Weights of a small transformer language model.
Architecture: RMSNorm before each block, rotary positions, biases, embeddings untied during training, normalized queries and keys, local attention windows, gated attention, exclusive self-attention, value embeddings, hashed n-gram embeddings, an embedding shortcut, learned residual scales, weighted sums over earlier layers, capped logits.
Training: a variant of Adam for these matrices, 6646 steps.
Each number is 128 + 32 x the weight over its row's rms, rounded and kept within 0 to 255. Layers, rows and columns count from 0. Numbers have three digits each. The size before them is the row's rms in percent of the matrix's.

# gate: layer 5 MLP gate, 960x640, rms 0.0394, rows 125-179, columns 320-399
# up: layer 5 MLP up, 960x640, rms 0.0439, rows 125-178, columns 320-399
# down: layer 5 MLP down (transposed), 960x640, rms 0.0395, rows 125-178, columns 320-399
gate125 099:180134117179122077032198158109140127095156112165130157070170161135172150150173141135118126119106144092071105099177207111178146121093139152089089147129119095115122149121128138150097090109176055136110117143104166121146127155113103080089123048
up125 100:104138160152124092129103150208130102093128128116132162119087134125127109169090120179118069115126141133051126146118130117206147080105114080098094168191104109133110112135119158108070108109141080137123110180097186112083059140161106136137111154
down125 096:106135134181118153108126061097137128095113078095115123124139189152114148089093106153112074149132075176158147118161123095156133102144182115099129097146085155160089117123146127191119092102133117109138095119072092148137161152136150147129107140
gate126 092:169177146092098134189166129170117151183152146165163149155066075156110126109182152142165091204150173079132126086057220129139125143119109168133070110143114131110114111123143143095119169128111111125109146091088173131139095136192174137136132088
up126 092:157156141130124109065154125113128105134086118115104102173082136081221135105075117114177118128099122135117069114162099067126169079163111150110116120162141113106116152109176103154075127143118172139128144132107147079102130126117136113138156173
down126 095:148170105098138077107111113031132080131156188101086146149101042096129137183127083127208120103142061053119130143117113134131126198124107141098105126157139158117139140140115094140125109064087103165111136125127144086129132115153160115194167115
gate127 099:147110132111107099126139125140123159145114131177096160103163125130126084100182151106130137100179084135082163124140109158148172128169103144099092180103125062098198148084131170075140119076127089177088178129131100131158117053086168089092198131
up127 097:095168107154044067143124186094063117108094131222163110153172132118123125169185177138088177151111128184165128143112075141151111099179148128127080152089172104094096131125143146098178156123138172173108151178131091147151162163145152146054094115
down127 104:137110175165182109163132107070128176103147108087113128090168158112158113136114116107163101202062103105135155131153148070139109154149142086153086124145071087144111129115100120100110139196123164127132079153139165196067137123131102140124160119
gate128 103:080128142158128159100153163094148120112137073097111103160119159100071113192143106107080150204089079159139157211073126092106116097093106117101054154101087165107111126158084156138148139125091074167132200151166118168091155177151112128073145111
up128 099:130162108115090130118113124169131109201155107138128171140064066148149176144156096164164071151192137109115139133084186170133102205123109076164159145143101132111104116076172185143090151174107141135144105160086121168118151096162123086182131148
down128 101:125059175133118137083129083127192100102105086135145093167115142102095107139167131159109137113198144147134211141116137133216104068131150155155158144146113125134101114141077158142152149064076144151146126170131121142123166121154084078159225144
gate129 099:099134119155168098078102105135120215136112093180090162154140123107084103142063109161097144149102119131124137129165121148101138099111129081121175088047081154135128139106139150132118159204068086189176129190143104090124172166127118129118099138
up129 103:135135193131134205123142163090136138085131133129129176114145151153155108127088125099148105112160097109127136127107065180152091092196137199136060105195128124178103114118107136120089140096131115118104076062210171141103127096129161089144111114
down129 103:138101132131085149077086089122097085088110157123152178136083119165111159107084163108093105181164160137157109158110126136095066139136162121088033155137097127129115124145220142062132092173134103127115098139137204105146112103170197122088133178
gate130 106:040158144145073090141119114073073124140156132055124117137116055053141188146149106107068092133063124149132118110111057152187109140125104072117107178147105186169146108096091151112131108170142095190161118149116136140140140120117178107183132208
up130 104:136087163172125126139107157093090092106136140134111194119087124093106154166144150153121125111153176145187141132148128120109136180112098168109149136220157090105158130087099120162093128076144092136130182082135106104109105157133125114093176129
down130 103:146104123080182123154158115173130118166121158145100092135124145145080098099164145103137114110175081145080147077164128094177140160137122173133105094092093119123101158199132094129103131108135160155118077165142189130094146167145114165043113113
gate131 100:159141114140112172110063141069160140080183116157187143114125136079090158050127144162126155160172123119145117120099099170067095094084107163137106157239123127074119137080070164095097128099164132153142179146124142165052200128117157111132167104
up131 100:128116109159107110119130175031111135191140092130093126191178150159121139171111138093074205194128183159132109145138113104106162111079106136115089105160137092105106108160151133140128144116120098180157133130104137055129135085127141117163103078
down131 104:170118088085154119102147162162151118144152124113098121205114121125077137149098118110108109080072131154129176157141116112120165211102149035153124113081109127154138101161133064141155129123086060065142058124140122112152132174080132129171110112
gate132 100:170178183095114115177108102203159119136198097093128122144120086118131123132117057096146108117127096103102146096120154125153062123114170139141114101157094116127102111119174156174122072120161082116143094078148125164198109120161052148177122122
up132 101:117099119168134130108156180211110174168166082137072089136118141140108092100102171111120144139090164102056119115085164087101181164145142096191122138064130100089181168077179125070103149126136174175083079144147125101107128123148101106142132128
down132 104:145140138146119073125080173120162086154092167173118100152121126131108161094139154135093102129126133122189104120138156148077074148140098118129162158112078150090161157139174129115100211125079145103177139115119153119079143102083178152129160132
gate133 105:144132108137136141156066128128100154123105202112085103146079111131211134119147091139180133104121138180136125147116141115145144087106142158095118213146054106103118090095108135108148108141216155088104160164136152121119138137108111181140166091
up133 103:169098069156108137147100101102095143140145131094085134170152075146158159025119170173124147104100157143183130146071124140142112138133125139162150164178095170072100096100089166123171120175167061089152092130132140132161085133087087130076159111
down133 091:126098140133144159104115126109022104146144153076133114135113046139206129068150123212143141118181178079117161105163128130139124121175132115143111118146094075146135087130181149121123133087167081079135133130171148088104149134141182111116116144
gate134 104:178133123070079125072179128146094116105241066066137155075139074079081074151097137152164103120110128108085171115104118136142112159144092125171153119146137134119159117078120127091056198141124125116095169108178132092103154162130138096107093157
up134 114:162123150073138135122121128166104126151177132143131190130118083136111132130092150111179077157127172089078103074079178126130131086099074140137128094114117119154123107083127159144050159150132104121110168135129141124129140199124142155105126169
down134 109:138112122136091143113156122151136072131153134142072155120123130049046132153177143147120124125105094074120126128126152128134143075168058163148094101109146157137147143092106119110064173135110164038126217111141138108110127116093147127135146154
gate135 100:155153094141110071130095113176169122116163053147108152113111107181126126101140060120164101122124200146119070073159170041115089094124082142114133111084130085126184096165121143094116121055119092115160100108195134135143108172076065111149114111
up135 104:145182076085054067111160133117152132141140136158105123200154138126120064096100158149186140166199110138106140121137130106162113094160094139139119127142140110132136123064135141088102138126209131168108128101090109118093141137134115097166116156
down135 102:165163070112074129177135102192160126075125120106124113145097131099142105078182089129142112113117112119121180136175149106131153105154123166047137159104139100125121089112170075143104135100113162125144154091093137066188110064117117097148141133
gate136 095:128140124148133163155135149100110144169109181180131134112125188111104116092184077122092147086111152156120158124100143084154100145132111131071113171154082147114122190108168103176073133170072118175166136106078120106179092141124122131160126138
up136 098:187146129128083112142122163117173085152127111188141193164116133119133161129089127170179168123140177169064149141123102093193142112130115191139125117121187067128148135176122094164122126128090109127142105114075121136081096139095102184113087134
down136 091:067099151179094150097129175154078137121133116095107080113130122122095115122139130117157087093157074079152124111117141156107109115143159105133110118125112145166081102141050156085124119105147086137120196134172096154109131088158125122104156130
gate137 098:146120128104163147126098173155122136098116182149159175120112150125099120124158153166145082138146110061114089190115101133188080055144138155108102114128155099146145143142111086109102150149181134132070178152135137092156130081083186167108150091
up137 095:123120092131146148136106139113141070163146110063145123150125142129089143125173101150176104171149154140112164166197107138162170186103121133169173101109118105097122168118112203161083121166106138109162133112088156110132166140152151106175100137
down137 099:119100055176156093086175158135100145126137098144156192178105136092141111188133085110154098068080113160071129118076124073193117086106107147145135113114112099187116107158177132110142115086130111134161152147136128085155117138147146102123074167
gate138 098:107121174134131199120135073167136122159113045111140124063161189152140199134184114123070127139116123122161123120136098090182112144185126141092134222123123121139155143049102177049064074110134098111099181101124108140128177112137129117139102141
up138 098:075117116184129122121078078102146159142203087132146100130154186139101102110141172115120131133121194095155153092122094116123087111102154157119201119120149119152115102124105099144140094141143110099134147118066117161115141129173144158153075152
down138 102:113152148109088113148157115056189122148131129167113143107097143158122107068167143143131113127153123134141112138083063106147128085131092125118142098076147133104150198121145112169113134106158131171169125103135048123099109092117091148157058148
gate139 121:125119133114117124129116129171144159121192050111067090107134107059092090062131135078120134119147142192141098136123133025156191105142119113072051175185104143121116110105071097118180176155148106201118147127111105080107101131133042167125164141
up139 120:087147170206134133163134124183099132123114158128089095156140105052104136107143111132138125093171150138200113167094139064085126111087142106057074228122137155092131144133133099108115120102136073158105166130190188099106137143148105151110147128
down139 118:114150117133142150141169086137135154160180104087112130164152146114102128125155133129113107103136124116139088104136137086149141126130130148068096174111103152124098123121167133130109175146181087146090179142102131112080116132131144099161103141
gate140 094:103113114142110136103096144157117163133120118074197167088119143167152057154185141133080142158185086104112066153115086086155160127136134121111145149207128143128116111161199109130115110072194169169161094111168094123179128160093147083120172138
up140 087:128160105124150116138119130124115135051096151149133140132076147083104057120133111143161158161117053068154141122188175138049141165105113163168109101078125121128128121156154148169128125131142095142079197136146170132162133149118126142186053129
down140 081:123158087161145117072198075157160127143142096080162154120135112094138129181094160141173123147125144175098128120153158121175125124145097129159137136057135125157144145155109128093151132135104146076153105132135099123156121159131149135126140084
gate141 103:152034100099130135162153131081071120161140089112133124111150085107065147162108107147111164070120108132097105153186156168115132145060075123125120171149127116096121088132117135149100112095156142147055121084123167099105057135111107126119197106
up141 104:141103147095148077112118087140175129150076134102112167179169120101126165076125142123177074115170156179087160075157128141172171060141173118101132095108159098145150168103204105135098171061118141105123143153154175101103139122120154102175117133
down141 103:109148070107113099163122073162196123160170126143121174157151068112148157137111104101160138170088126081114173153078076097107088176119061133159114134096053109086136132163122129150125137127103034137169088184161152126123138147131099112171110093
gate142 096:142134131122169142166117137134152101125120083181150176153144205136122145141145126165110200126082109088107162087109143141122117188094131109171134188104120126068195138183095126103071094145099112110089124156104127091158075105123134184127113138
up142 093:178091152114125064122092080121159106129200086141137110143118125157134154149136103163113082169087111058153128153125107104067134135146172110124116117136159139100134113158128071132079130107141122136168139093172135089128082159151131157164106139
down142 095:069054155154165127180128120150118127168158115093160072135163148155105106144087166080158130121146153167144115149126093166180179068070138134141131152152080143153124136140113148182168116097131106125140098147125163144113144149139147167166151159
gate143 100:149124125139107116136115081096132088142087184163116158152126110186127138169155136150138174083146109182099088127132238139039132175157145121189110154141100111096128078155122139154208168157089132148136173096129139155124136149130132166103106128
up143 096:121156152162102163157148081097173198108136155145085131093175182105154162159086165146148121167180156130154093181133139144107140104121129108130092098158125169182101159187126099070097072172074123158142102114179151100142135134182137108143143067
down143 101:154161047139048104112148129179149211169119175117116199058083146124122129121120136112110186065116175179093138170153157139088125109150195064128094124157107102138091128137150147084108105186066191131125097110175108152133164117150179103093138043
gate144 093:111095098094152177155120136169162150092187124076058120061159118162105174164119144172179186117144184144146088115098156063103119169155147071199154138143135065140113097146126126070165134128101109115178096173138126150153155110126138166130125128
up144 105:132097138155117120159092097100147095141023129148176125158082107172175115158140169142139134151137150109115137106171202124129064116130111193119162083155186132173143135069139119181107184115165165150134174134123106130132111139146166102125084126
down144 090:178151101113053108154130108156149123113162072184083163090122093133141113086090149199184113118132174163116106118134101184102078167116131177127114127114148091090107142140150148111090202083120145087104156149124066164091128136099119116135141167
gate145 102:108133078122164186137133121142182147180140066110082116105144124089021137153157102119182135125091085157132108144156101144172139179140117099130111125164027142108091116099139132130144103131084137121153189153090125160093110068092086136116091158
up145 100:118124138111065143119177171163161104163181134123167069088121143125113107175042158088122066143148119109185140156141128165175152096173101108046108131174095149127130125086100147138116103156198134151110155181152168085143199074163157115094172193
down145 101:160103033148059125158082147113174160145116129108123142137146144125169106139094146138125130089138120126152162119125133111114068126148177069149152125141171088126070166154110071161140157151112102129045089110123125137091110128133159045080140112
gate146 103:132133132119119115170166114072135191140151076169166134138114107140150113129034100149133130182142140162107077175165097091121042091102147166096124055070105098150205156128179154076114135105119111121146083079137106105088155104154085044144157116
up146 115:121166176107142099133149160121181130154140167154167152118088159114154096118069175198090126086138058114084123181049197073106049142131153103065124135117093159125091151123092137166125180052142165135126110114160171070073103146116145107083159149
down146 114:115105121136089086161163165116137149081147095140180132080117123101104108079047164141081119083088094166052089144132108088147060108170093124070189095116070114141138099142137151140118152080064191117159094194125105113117110111092139142089132149
gate147 103:167138167111119109094104113118059134156127113093087132141151108138150131130104124103107112090134091125166171160101150156161127109137111116127134169120098071134156126132121123123124136109120155136121102187147164142129107097128160091154110176
up147 109:210157129146070145139150147183164086159110134084077108103123100140161130171107088090110134109058116110125128118150165137168197133116097074150172142128201134125191124080115109168133117123092075113070128103156144109101158147138133077212166101
down147 105:116128107127153166126145106121183151145149147097093057061122128118097127165072172168105101141100187086126126105132124140083127141111102110123118133161119118177098135184050116156111096112111081116125183150146137113117119167155140148138105089
gate148 100:056109166153108162198095138112168095165091116102100131170130129158082137113110108142148076156138154131116116125128118101124096074140132109052071117100123123151121155121110125135120070146105109129112116182160163139174149150151152224163121086
up148 100:158120148143124065137156171165126103163150158160173127122155207100151100186153099176105105126079171127215112104105103122195131094187122104157189173153100127105081073157142146084167129105113154076123160181116086074134099191078088207118132146
down148 102:103131184051127082174161145144107118130175186170102127144094134099088131118143122141104133070116141097194064111142089125126098077152103124118137109146112094117169154134167159137136132133172178089130137081209107149083091113153134084117084161
gate149 099:097145050126146117176164112158140105153119161113134149154099167108143120109113156105139089146162157184163128192065128093130126138169134120075035162165137063097089147074129090094093125087196143108154108156074131107160090171096150103179087087
up149 106:169137104161107152115133145121138108104166079127140079090172062175119121145153082105095174115098116176124159154181155161141111131109100093170171133099093152101114085133113198148152103111120150116135115135139135135095197152158107122103156121
down149 093:159146074172125164142165132141113128118107139089118102076173101109088088187190170140156200119118146140141142151133218146117111154119123124125125174085108195170152128131106134113134126128108110147129105158138094094104104181138098144072116081
gate150 100:116164117137165127158178194150118160107161154111133155139148116153126053079120101141086093119195200157121133172169108130131161171126125172172104175192138062226106110069135183162123125151138096148131186080162168157116146108098166171140202094
up150 097:125096107146123141166103084055145123127155113126151092141104162090139134152167122138066137123125120126189181149105098132126135165198159090167172100154114156123105117108105131150095152154151101029131117173077122124135081155141043172154095162
down150 100:143073065124154128147153121133096093139153169101116116120119096148126136091152155066076149172165192170128158092184096153134089143144124149181137128146148152100147126151123130108129143152131119094067132101152091111141134138167155137131163140
gate151 102:106099177097147110122127062178088100117126112152182165159103179122090125091182126150131118158090091039164102146176131128124063121089163141090135127169126144154140120141117120174081151141174143127134150136167137142103089137120099113116131145
up151 101:128090160103124073102175089125125120139105115056136166121182110098114070153090126113143100146138173217130132211144096173129161052173150130151133083165118160163174139173151119105154130186128118132156119084141083102179149092100119134132126124
down151 101:143150139113161073141148091080100189159183144133162156093117118148141124110132159086118161113106137142146157147166131157141096128118152145167165140131110170135156158045165095116077186106206127117173140127123089132135128186077099128163102149
gate152 106:083061085116111086169102131095167150121104119137090047148118101144062136102132174151151127124174139067116076102145148179078131146101038113195155153086146163126164123146133141111088101161112149163145152164123140156202115086151105145085172167
up152 110:116215177126173166130171106180111120143180133094102142166085148041140163159070090097108123138191171090114120171073069116102133087127088141037096083153165094099139152137141144187133217096135100127084132147080185093094132157115101078115151152
down152 111:120108164101135142163122144125140133112092110093109163151098141104174107140100103081096171113070132075109150146095123130111139154142200150125065117092128132077113139131123191105132105115088132099068145139173134134086102094116124139143141108
gate153 097:140105173170127178128151118125108162162200178118091129142119120128088128107126125089129145152062217129109083202120127173102123121053050096137161158126110149096125118161076152117114155181144117144113131109130153103187120124093119162134082185
up153 099:133107139103123105117158150146098145163096112110190159168140141098128145177165146162173170110133135082172212121160114059085108151132255134101132151136125095188080089128144125157130154119097193091091153150094091117147060159081112158129166131
down153 096:080109166048111109038149119116109088124085087074129146146126204119123095137111168080115101091177170180138084188126172129098042117155169133118153162130140112143180066178148057150197119112066103070134144119100173129172112160086124208136089151
gate154 101:141116117150088154134158065120094123116113151121159169175143074116136121125144120117129129121120131203131112077152087166195082177174083114104148131147094137081117115137156121140167076104131098121106098145123156085132125112153104135132101144
up154 099:158082134109169087165115135117138106123129122148061177129105144087111134147101122125132087129105108174108124148115112115191086152086125092095103149136086131104092130124129129093154169106106097089137108104109145137158107143095110137141168109
down154 098:106099133147093111064148105124116108131122127148112150159138142108109125142132141100122126157144107183150143141112165173178129130119175085107072076179093152137063080207126085059157029140114077151096159084091192128094157108107129155086124155
gate155 101:138104146165153141106135133128085101100105093109164144168137108120100118104102128152151110171158159160148083115158094092158145162142108161190189135149204103153147068159136132106156155163121152127177162103120147104121134091098178115095095110
up155 096:104125126142165151162102109139151154116131171150110055148191182100123137129135175155170138177108127162194158163121134147087084144156164118075121091141109136106147084125116204191145119128117134097131056020098144163182184090197098134139122130
down155 101:148107088123164091085170171139109145083129127120131128116163077138118121173171109158056134151190112086122113084146143152063146121087114162155192103108136075135095119126171101150165106097191120146118130106139103112152143120167135147088102059
gate156 096:113140087164150056111132122082103140157069116106117113208068157165086163166115099094114109181108143117087133136128135085067162102126178149113146111114120145187155073072117117130106097161122089151157101122107086171131151089072194138142117101
up156 100:134119146060096103128124160102174079108112139109134155089123159152189186170095149112079107116139130156164152191177128120119127161154113166107042145155131100109146194138121174113165097132132119147108137103150138153107148132125068152137111156
down156 103:077103068127084163177127173092166142163123166132194158099115092169168157136159126123147163065095115175099170210107150041144151101101094135136154110143146160068133150128153134146125120150089139124127094047162128132061108173137122130122148188
gate157 095:145108137190171109148112126171085122094135171047092125075123082173067155099157089171153085130109158165142163105184149089156148112071090155141131127225094075124100064143130066090119112168148175143117178144161117159137134121158106087129135136
up157 106:135198145173179141114104123156089151215131129092121115109163129164130184102173107135167139079097121104120158165123133161149154100111103099095124178160097144129148078103115114133127100130139099136120151135173130175124100162131086121188086115
down157 092:135082139169119174100126159166161123154126182138105147103141140162196139076151097121110121123098130177150132122062098146119219075137147115122119132153118133136119160148156148091100143121081149112104111124095118164065130113144111141133116133
gate158 097:110098098142113079141123102045120134109165082111102156172210065106128096105143105147119109182121138130130121143198151161138084178092145091117127116110077138119077083092118137039168107173104107115096111135121103124146109126126109088093087146
up158 101:133166146076105161117112121097138105133080186138116076103116141163157152158143151075179125133226113120129123092146157108104176083141154145188171136143196165180180194130130182171160154089109131152133109133123121089099188166099095113132119181
down158 098:126055128062128126143091138087150112105090139111092147050127080122158102150116178130113172090171179102230112151105113121145112146095122122110163150125137127123135138110099158123117120139144202120123083135108120149132131114112135106135141098
gate159 105:093145091031126124106148149165132155163101126119131148102125112127128094111094100087165067145110138107130109135171067178131136117131119087125102166087126106112175093125122113107133198080126118131153100125097095103138170082095156131120188182
up159 109:096124187152070131098136088113125086105139176116133130117105113119108147161138134136110176149131114192144139104089096185102116138121099114164176086146081129114139129153105105135150125184132079047115163126147117149121063099162115071068140159
down159 106:193145094177139108157106162126078118128161125124087170158135146186175108193094170146062128111117132221119137104114147134113078132070131157126108130183171106107146160169120152166117101160120136088061133119098082152103120162157103087165091138
gate160 099:106161099118127127117090150084134146119125113095138102083071084105141114160113182120108170139098168080143129130129162103092105208112083178165118115143126114132097114093155195160102168180101143111102143098110165097179149160142099073132186113
up160 098:174169107122098145148134133167140137129136153110137174124097149145128104141109166136109171179098124130117080161138148188103145137101080210118186081138086146187125165105169184121169158165132147130086134114161126092200127143115119141096078128
down160 097:176111101141087160128128148127139115113068088120108140122067162141103131121125077161118138110113167180107149183132138112141120186172154150126183163063109079105143175096106138166088119178059191148129125089142133105149151112110154139118125110
gate161 097:085127122130105129061103180122130103104111095123113094101103121128160153129126098104123168132175110139114175201137201165064096062129184136090135134162142132115124134143120081069081103177114182168107184115103123140124151175133090104123122122
up161 094:162099109076149130200120112069097077125195151086113141131137156097140097123169125110133132193115123173105136104172136153071152155124127139120096103129126062124076110203145121158144140114138100092106105106146127122187107125165142116077148110
down161 096:089159075161127120117130103094046105152150147095180120095080122155116158127133073121154140128129173153135082197151159163149135150125135136065114173056131137140118114147107116169064121153067187148160063156090178083170139137089170127074060129
gate162 105:097176132117143101132157134170064103117137126037105121104191120132109207125122107168092089128095180149115139066130180129126173139132118047137097139072185081129094113149106103198105139152150119115124147146142123150145149158146145154101091119
up162 102:106132144129100176131151136131084109084149109144180120150150140092145116205126138133129132137152086133148129143145133091124143119120114098156169135104101131111123102151114107087123185103119186204170139216106114164194085175097095119127130122
down162 109:149097136093163113125094079113129148101136119188099101185121116113132153197115129104134097135142118114145108143167108090108088173094079094142073134078124154098146142142169104153057142111121132178157147164140103124139136133185117107085100167
gate163 099:181169115158109118102095149128100131152129131143122172158137132092114092166092128146105104172062120038138105091130111114146121113166129119147089075136173126126120122074174148158115164150151165073154147143146106096137107127156119176112148161
up163 104:117134120105162111178094096143086134125125153136118143158173163056157055079122141161123129074124178081162080096131067068130144099149183129126131123158174143105147138089173128156127097165069126063158155175104025103193097096139102183100108133
down163 100:150104106141113146153157071162206163084112141145158090126160138144137097153129180109123145150117079143156111152169107123094125165127132158141125136114082108110110054118119118078147059138071126099060156101196112129079146122109106135096094067
gate164 103:132125115149099178101112168092112133167208079140067090150117140112172108155125115119166130131191108117130045054093115125165126125108157114125133159172115110111124174094132144085073137126124135199093113150119098109136145131115162189149107125
up164 105:099126147153181105152170149115128161142106195118171124118164126139096162099135128159115082136101128148156098078104121137122144163161108205110098114116146128153126160075148116086159149178190198159149123097096160066159109103162134108167128162
down164 103:145087170161065109103074098157159132117160132109059098127167153135142179096128155167132163111106124131119204150117143110094127189142084128136125110112100107118154144163135159113148131105112067149127121071119122145128138129089085131123156138
gate165 096:123131144070158141103108157095140192047117132100083127089101064108104089135190139103112145070085108110080148145101111137141143158105063086124098076105068116112127137076174151107187140161092142100112144108164116124059137132104174073140127089
up165 098:098111096147175102162149167087122151067172070127094201122098085099090099121155071139091101091112107157129146109139137106120123127132037109103124119178103130155116110106178119114161161154091118115136162139096071112085112079099137158150078116
down165 099:116113189154128165133113114168124119101143157148130142095132111126160195105107133128112150116169138144153122129099118112140119140142132219129137147149143167093135182129132103158059123133128139098100088141137115118123153136095089099134099163
gate166 104:174129079167109139156164113118186171104182193090134099090142073096185139125134114070143158140227145126114117122137069078115165136110146129140200112091084124156087128122128109103105145147135149122113089131174106128151142145131171125111121091
up166 101:109127108148171079131119143120170151134116111114161102127133179169079144076017123222072174094130135132152151125138076170114138099181121203134125105163148098126159122075091186066103093113118123123133107125082087133096095136132111150178131099
down166 098:080123148075151074141177088131081112097107125175120165196141134114114156205172122123163139115095187150109119140138110067114057065102116119139134135161105221095142131122105116145157144157223121133170145122144030115095094117143124106128127139
gate167 104:060098128184110097096127104152169134049113102133121129174141100131133147137122130121130128155127091198105122111125123116107176116113123104107228131075098114148120125126164169124136079153161069141166111149108125152135113112127152103100152109
up167 101:134147111085101131170155152113103150142160133102158156127123127132147112132145155102102134126101139141165168141118181111159118205114132164151107154151123116129117141134141108129129141140124134078114054117130103099102140148127166086154106120
down167 095:061151122193149131085140125154176092063176120155105094126147126148111167137089119073100142173121094137133107160159110119147071119147159090153128095089120110102150111126132168128080110093111109094127088116064101059120104145135079134143191144
gate168 104:123119140131148105126139148182140126110171116097130173181163126166143124097053147123135143172115162133120109120084138089127172125081120109081142123137128130134104135055183130157131165108107148115150167137126099133183164117128116170127110145
up168 114:166149113100142168108197186184143157131138163154125091158136067096107082168145111086144115126093112134145107121197172117149097106160125109141114123072136084194156114231078150153136097176135107144104078153165112101126132096133156074112153143
down168 108:122170127081175145099144126142141106150130144097135125141106125053072134133115126139207065233083087092182147139142153123131124144104118119208125135147142107093141185193078188058085104092107120147190125151150188166136146108076131154118132118
gate169 102:132114147093125093120123091164171098173115110124142060160109095122103103124105132132132104113135132151114145136142160105057123130064157152117172154150161086099126174122119077077149118153135140141115084115095119161169050101076136083110098128
up169 101:119119170127143149133159199027097135103118128115135125160104144142064142120139152166151121147127083050143154117080144154137129176112158130203115106126129148164096102108117159172144164157118101064155092122138141065103147144096107131134152138
down169 096:175137093105098138106135168119126170122177176127089117151149090070123103164130120108128164122070149105104126138162142113219163118068125119160157071055170130104123110115107174086137131099164133134134105160135112106154108165057125120094055101
gate170 099:143177194163117110111107129139026168075150132086129131221209050082105095153107133171090100143096133081114106146107152213151157162206115084119052084095062153091093175122080193164104144145082074117098067105131118135163151103161164167100099144
up170 100:124157101160101087074134133135104177167111121093086097084134154125108084149072119131127074084130157134136076172167140111158138146209119142081103150070054113102090164184130137160130086103095105109162109161137107092156100124129188163134096148
down170 095:054169117109130155113158079059101139136130149100155165120143120091120138139121111161137112095121152176106116129096077153171092134171122104172070141139150151102084182081158144161121168074154029152161133224157096118110113095157103099076166133
gate171 099:112140155172101115081153114178118148128093107129126075118175165106128107068165132108141175127101136119109144146142176152178129167111125089125104133087120157117144128178111198134165096163088180155129160105085139174144129159127119133147126076
up171 096:105129121122156138086181140136122159083106045098107148134129122105150118147135142192187199168118127063137140128136117120138111123150097136123072130141104128130111119139131144148178118126125133106157126110104125104157147103133117141082071127
down171 098:178127126154146152141170115139178162171149170112096122168137089080150147097114170082146072095094147125116051140128100127114176123097117114108120122077151122072068087126069090080164043146133136129148124094124090151153193132158104165107101114
gate172 091:079132181072154135158087112136181086093103096153122163135073150116179108139146139113163148155092088089193055132113149149169096185101149129095078097150158130180139199101091142104140173121183136147122154099135147054102150073131199127086183146
up172 093:118153126153127119122101167094107103207131122137092189092147144124097149152104116114084157123175172156098134159123179151123101059166187127103171104071167169156158129174117123102115061132169074085137155156159091162149117076146113161152114148
down172 099:156090138119125099154077139112152113178164155105112111125101097135086111073118139138123133119089192136099104138129075116075130122149124105183120097084085086165119154145093090188172150139119111099140135136149109129145135098129072104172116142
gate173 106:160135169133119086128127122101082084080106163122167139120154195165131113147113138138129156096134038149170092135158116117117135146193177080093077139172131156118091164139121218114174090218149133115124149158127163156131178199115143135093117084
up173 099:114097120136127132134118196154129129126119121092116112080112104104102155113158072154080171106097139113105102190142128087148083169152089102112213088097113132142100106126153122115090157072094143121182087058077113109131119055147153171175191120
down173 106:106114131128092222126153097154171189164123165155128107117138051132063165140129127093105101130080183056175137194109141117144133134100105088192137135104103156134147099146090186102155153062080093114144171174161137121168128124120141118155147144
gate174 091:089113114047151139113179145151129111111130117153187190167140075147144155146108166128127135149066079098160168148119108142160094106061158144144146095073141143122140133146078138102111087121136120106137134099075157158118106119095141095148139078
up174 102:158140141184140140115153120103113188171101071112109089099184134060176130114176083096158092126185095138102151127111126096147137168197128083137109151139095131148152096142166086114121119104124082133161095115165110181125147108155065120159165128
down174 102:106125091118148092065093190201133098146150077132094148122140142108121190188156145155171134117110158098067104203168131117135106162124130132137120164112146074131146160138110120157155147132122131147067092110095123207123110131164122136169129166
gate175 103:161138141110123064094148149207140137121146101112128175152159146123115127100161150191073139136131114127099149101103108119144089141096129121138159116104099082082133105121143151158151176108129104140107135149192131079163135062112099131119115141
up175 110:162118156144067126178128150152140107141096103165130059129194138086224140107154140148207116122149183136111152169113104157119142125156157112121151100141155107150137179191072124100180133111077142151066055147145132119080167128162159156122137126
down175 111:079154107196148149121190138105082106105101117111126163113070095087091119107150162143053094110141144140109198154116120100141133091149101104157145122170158155159110134124127110127149148155143127119095150110217090134077115075173053149127179127
gate176 110:166128101116125107085092146086190143118130202107070189097084108127076174118163144158095129089147149112066104034149154139137123109081087132096140128120131133136129116187151154158134134060145081191169141164118186147193149084172151104082143144
up176 113:170119124154109136127128126209127146170120126090123144153118094126069103189135094153102152127173077106105134077114150157077126103131137095141123102119101143169106126125148093145069116113136155117142126166079154148138087075148065075117150121
down176 100:085157099122101106149104176128133170154090166120145162114128115070121167132158133124135086106163108116096084141155142113149174091101152146090139157111165115146066166120139104199146159136129114168145181115139169138142112111067160079114121086
gate177 106:103152148122156125147183115185148183145135159130136138167177106168147143105185150114125077070156134092054179139146120153141114101117120127071107129122112157149144150123124142123159122139102169097175123156148070138133141095213139151080142176
up177 097:125133172139152136062135126090186139115142160130087106121137099154126113169171100131074092110108165137126101091114164140121114132151120123163140137114150112147206122137130142128064144078145089111103143091169118170170108078143161180121117144
down177 104:122136093157100142105066159124145127117159107138105147115139155157161119122075123146191098128096112168134072166129179124143134133126133102092156083181064170099142156159144147100119126128118160204125134113105172068157114143082132124112075153
gate178 093:151109078108112107167124161136120178120117092087144162155162116139111124103153096084198124211139125130145128100109129136121141155115156156139195141114185107058121118119115152156132145096103170108099149119132163113181189115102086153174085118
up178 090:131141145114134130137118202113108025128128094103163177172093163116171108141157110166108095136143100196122109200100165215098185137063142126186126105061146116175128162129110093130124166130110142091072134138120176081138074138128174176148132095
down178 095:110142102154132140164096096000155165136142107167124084096164147156155139136108096133122140111131164109144127086142135136128094109134110120136168106148144160076149106090120166097116079145210132138124123151093133129107064104145086158116169147
gate179 096:125171082079161096162121131114179121105092120096116169172094102123116093148119157158134135151120167137137129147182098099087080136174136116148141075123130143164127060163124079139124145183199140104108140115113100101136194122121125056159064142